config.toml
n_kv_head = 1
vocab_size = 2048
activation = "gelu"
rope_base = 500000.0
qk_norm = false
init_std_down = 0.0
lr_mult_qkv = 0.5
lr_head = 0.00879
warmup_steps = 200
decay_fraction = 0.912
decay_shape = "linear"
batch_tokens = 16384
seq_len = 512
train_tokens = 101800000
steps = 6214
Each number is 128 + 32 x the weight over its row's rms, rounded and kept within 0 to 255. Layers, rows and columns count from 0. Numbers have three digits each. The size before them is the row's rms in percent of the matrix's.

# down: layer 6 MLP down (transposed), 128x64, rms 0.443, rows 95-127, columns 0-63
# up: layer 6 MLP up, 128x64, rms 0.269, rows 96-127, columns 0-63
down95 090:158134135152138105118113142135122208163115136106165059175120172128116107143097112151124125059163148134106150110094233128121136083064149061118140113145143134141098122157143115077097109101097166
up96 103:147121119172156109152061118195147101089135163144131110135125134102116194153161068140156144118082205118106091088133128094189112077113114120126146121111153162109090109165187110129160097085080139
down96 115:148138188099177083122070119143063152160108197129158111159141097098102099123101106085143124140115149132136183148116120145146118080135165187110139120122129121094147056106156152204186099159128126
up97 098:108045117177167092143115162113149142148104159162068106186074102119104115152048137179120092126117097048144140105119134136141097160115145134118127128169046102123119132110106142103164133146153117
down97 094:149112163106102159109154118119176130191081158144115136102093094077089124153136152137111168193128122124146137130100112111088182139199076149082068119113162156153076184104135180117136165136161102
up98 101:139180131167081077129152106174194116106172110144154161128136122089133104099074122124106188125165113155093082125112102173108156127073132158165116111108081135128092096131207177102127123146145070
down98 085:156117114106115166122178101075149091115207123119109165078065121108117130117189149123150044101160108139136161087180145103111119156146098149159128164153178148106163111076123146135061124118128139
up99 108:136081181078173136181117095190200162126103122144154141161051204117151095147095122145128095175074109172118141127130099098150115090116125122103120116131098099137118126115182079112103141096133104
down99 100:077157158139127125131125137155136152107093142043148061110149210171171156117145158140124188096088149119134160113198097128160185161143151168102109106103193128136134137119168119151124112156153118
up100 092:183126158126123172132116100169148148098119087122159094111091147108090133151153141068114156091153118169142107161070147115098067121101107091199177110116132125091114167090141165105127222089131134
down100 088:126125127151126102086098082105158129113127132160158172108106157117065173121067142192088148125108102176137094107130112153127149093171152207116133198144122170121128156107117117174161136143140040
up101 109:077133126148101150149122140116122136118090123158217101123146158057093091110051139084133134145145203148165137117133120092167159137098148124160105100137165120102170118149175086089143119089180087
down101 104:083137138161094110175102106093186142157177089112195106129114127140134160159185116054146046153107149188188123099176131115114142147145117070151124104113124107099104152132104124140123151114164097
up102 096:183107192164102118175083127088174158150148154145101091118132107147071106098123127101141147159080063127123078098133103138124122163132134121165161140141177146138089118152149109179142178196072088
down102 097:134192137170116129063125153101137115170109110086116133147079131134138164140125157105144148124138124159124179117104130147117112102154123118163143143115109168079125141180116151092202081089002131
up103 110:135166049077143141170069149137100133074115129120144148149146170094165135161113160057104088154164098156130185114152116126154088121119161126139162110075093144149124128080128118158106139125213159
down103 093:145122164087092100044130167103107107169055126122118135104118157130158157109131093120107160104095077089115103170192150118124125126103123103109101171098135083143155113188136129155134113060200104
up104 093:161132084104155135111114072139175162080110107147096145125133212118115158126164127187112136128159112110172144121073106123174140136119114117096123090129098168106077174129169130158157135021100140
down104 105:107110109147128107118142133137144103136140120129202118105114084182158137097072152144061131102119091088087152152197110101110099155108140192131146104162131117108151170236102138096160098138154108
up105 104:131105164047107095111093150119116132133199147184117144118137157167143157101110145169139084130158152154079076133116079098142125151119138160167095069154131153158118106158120038143096137099092168
down105 107:145135125151140079083148096073069163134141117096071144133114187054151145091126189122123094154142101151100144112123103147138103113135159134087075171093171141132115164133166131152120093120184053
up106 085:095140106115089169165159139136135046172071198131133156122129158105130149109132126145164101085081146147132160170122122119180158093141118092122215100095134111128145198075114140091111134100147152
down106 082:171151122114160113092088151134067203171136096129148110122057133107180107154127115130103124143150148136115075106124143136143119143110171150097092241138093179146120111164141153192110109133119121
up107 106:084136115104126106123058098181129178173185103119158153100123080132144155112106183119122140158156147120156079089127121108134118122118152163102117077215132175096081086183174100145122117123130170
down107 118:131170087044165133125108119150115113169134107208084125168172114132149111143129066192105101095109103160144145154138121098146121129136134085134147171153072101143089178164108145130144137154180188
up108 092:160108132062159122110112140106127096138129167100161104174125198164154153186143094154143118101156124140110124118082136133130121133174127192043156114142138092152051106081066145122117110085159132
down108 094:095107068195079141158174140141103119142116084126055136086157057137172151099105171120127113185110121140168135144148144148153126108108094110136133170107102154110214162144145116154128193137126136
up109 102:144150070134121154130154144161089104075182138140149125161188086078056079123117111075173170115109132120132170115118125162168111120100146156107179136129178130139065167169130086149156138143091095
down109 108:116090181118094160150081132135116198209165116118163096142128165124155071156130097161094146134114149103146191092132135097086111094110134128152102101146135132119129144147136123107101134133087243
up110 108:120126180091082149082148145131125160126184158178105101128139091158174129108097174140176113099132054196143107091112088125157131131046106193140153101164136121077096099135141111122124154152143137
down110 117:143100101177227134114161135132158109062114093171121107130134102134122102104132125102161164121134128120138095086125177081092143106168132094140119132117093121108141105162231136190142090085113098
up111 098:108076153102087142156085179096127168104120194140143188111097075151131122114187131164113129135100163189114111151184136138112110094136072115125171110152142132117155116144166163197171183138153119
down111 078:108127145154147150103120125113187091083153116133144140097098073151070141151176139081175049127146164123087166154061158170116097118159179136185185129141142098136101110084108110160106102132149138
up112 111:122139152155145112129110119096132130071143182109159152132111125122117070124117087107022086129127134096178084135106122134148152137170181161138134084062149108091126152139125156127193181142062139
down112 130:131176103153103101179157136106215143117081123152096153111080084115089147146121151140108107109146131113125150109139026108088101211137127147104164118107122075145101104169127155149158125102109085
up113 099:104087057131222129116083159075143156153089142121123158149116127138069147137149143116131125087180145139124154124120125163042118143053109100108118058154138135115119072134151156144117155132120108
down113 094:088070154159177079089123157147106120161178114112092182075122105162090125137184099059115140142177121158189125176085129136138130136074129130171126139157126086148151158128182089130098137155117117
up114 095:108075139151176117182098068139177173146186154101118138150183104123093082121160116171116117101093128131070134127078121091115077121104166139160112108137098119125133101176182118154088149151115061
down114 089:114134074093104123123169142116191069105137075088071189169115185100170161162142170059097129172094142134148138156142124180094107111140103125130142110124110092080125107093117110154129099140078105
up115 097:093075159106137163094148119193125133126103135081120177121212132136142136151096139107105160147127073169178154133132093086099094173094075157172121163167122097152102139166128160099107114160063129
down115 091:145159146131127140120126140121114219182144095108099156107142135053047126099113195152139137183135162154095101147098106167108116140139099154100101090131158152099089131093184137161094145184135115
up116 103:086065135162088117127086077074126123117184150181112142144067085145120150151134176118102111172142103178128108133121176174137100142096141148159101138135085118151146178158167113109181191096116161
down116 105:063185166097135127155110122093157160113102111090090120120136136090243158130102089113112129114081139132123175133110082111162155125158105063096122111160132108114134153162129116163133148106189178
up117 096:150136113128076144168141103119140132171158143109147151090131089100063156131058119139083148150171129171095125146152133150164102133088132120141090082087178151166114094114077120083139128211071088
down117 099:088127112042077135108158137133121105105117100135099090143122151105112112103127150138113195140135153054145152123168162071138133133110079142139111117179139085106129123203150164098192144114114055
up118 096:176085122150086169127117138152110123127141147107095129182091131153154136097121168152112118113096104063152174120090087111091114117186168153089166109166088198084121176124118158160201137145166156
down118 086:105143141131159144094115147070121155159158130166170102138144112133224096140143052156114138086150128072098158106146172107111090136130128146107090159098137092169105141098168127092114203086084143
up119 109:127053156111172117162084166139168159168082104213093129073107154113135143097149169137134169145100161153153126094094101155187140119130137180137148106177153098090123124095093089091142137127096097
down119 128:161110143131119084093116172145159166142113132107121141166172118117069158152122129123063167193189134134127140130173131116093125163160145105091092113090068139070170140169161058107104088132172148
up120 111:192098145147082115133132129127145100099088111175112182170147044139121152099122126126104133094097106116032119163145112115100114126081156092131156092153167118117125077091151196140118108163086108
down120 123:208098118073087125116117171099142126124119102135180148151086057100165154099129127135120125038164142108135122151173125112121136113105191200084097161125143131142121140170114180124089154138138152
up121 084:113105128137098189120107127146112119146077102144178126116117143075179128116075162123072159146102117136106149066211098160129139052115201141082156170147121090146110137149122111099111120125179136
down121 094:104106083068152097156105106135120128086189124157078119114133088125113128173152112095130097171068134129144120159028091086106135162138110108120103112127109123083086130061144095153115152115189159
up122 086:062104155104133133098163137129132149116072083125124131192179102155113138136113137135151092152113114131074127086110121109230101104110156116109114106147117154121066141181196155109178187143124147
down122 102:186100094132127123130162092162066156103178145098182066099196185107137138083150101087079150116117124130154114174135114173097115116076176152130118101158074146154156108113138120100163155104105107
up123 104:083079151097164094160102048139113149103140142155146121117151158130142109136132133124107157177118182180088139131152094162199126090149138090148135139163172190123119100145167175144158083134052121
down123 120:093104154198155139142123128100125160100136149105184088101161094106154100149162108131172101079151127103121138093144109219142158089116114104164113074208126171128099124104109112174149127160071125
up124 093:131160150121100089112090193059072112152119159135163137121189118112148119120121117071127073135091089117143125082112059102199093099155161110118106109060124147162155145132172166138129143154130153
down124 084:096174068116150107166165164145088123072181123139135123144118219149182099140126158158145161136063126123142139170136155094164157130107156131132110078070134132084139084107100138169088130146152171
up125 085:095160118124150127171155180116107115149069202114106160107138114100196123182103113122142126115094122170161118113140059147095145183080137088091082159126086088090117146126111111187145142139169163
down125 093:149139109111151166165141074102138164094145095165139086139129121128145144097166203137083125101130142089084117121148138149154116143186116205151128107132146219190137089106137135062105140106160160
up126 105:059104066152114116176080132137143156121152145138122098107098089061034193137113144148177137142106119103150125135093192132108186139102114143155155096163105139110101138140117127177121111087090133
down126 119:096129129115105131087119162082108117158082159094143129160120150099071108117089135128158185045087113055136173156164147144139153124131127156089137195163153146195129080147170126158120164105105112
up127 103:097141167122191147133131128148124147128154135086096130092134178119145101166162100137131115159130105160120197138118124043101136122083171170179059097117076154139187131077167109146176103098130134
down127 092:154156104144072182136118141103182087129085128117159094127089147096152114104116157087152086088147126111103087105118146063076052088141154092131100162149108115167192088105149118147155146155102175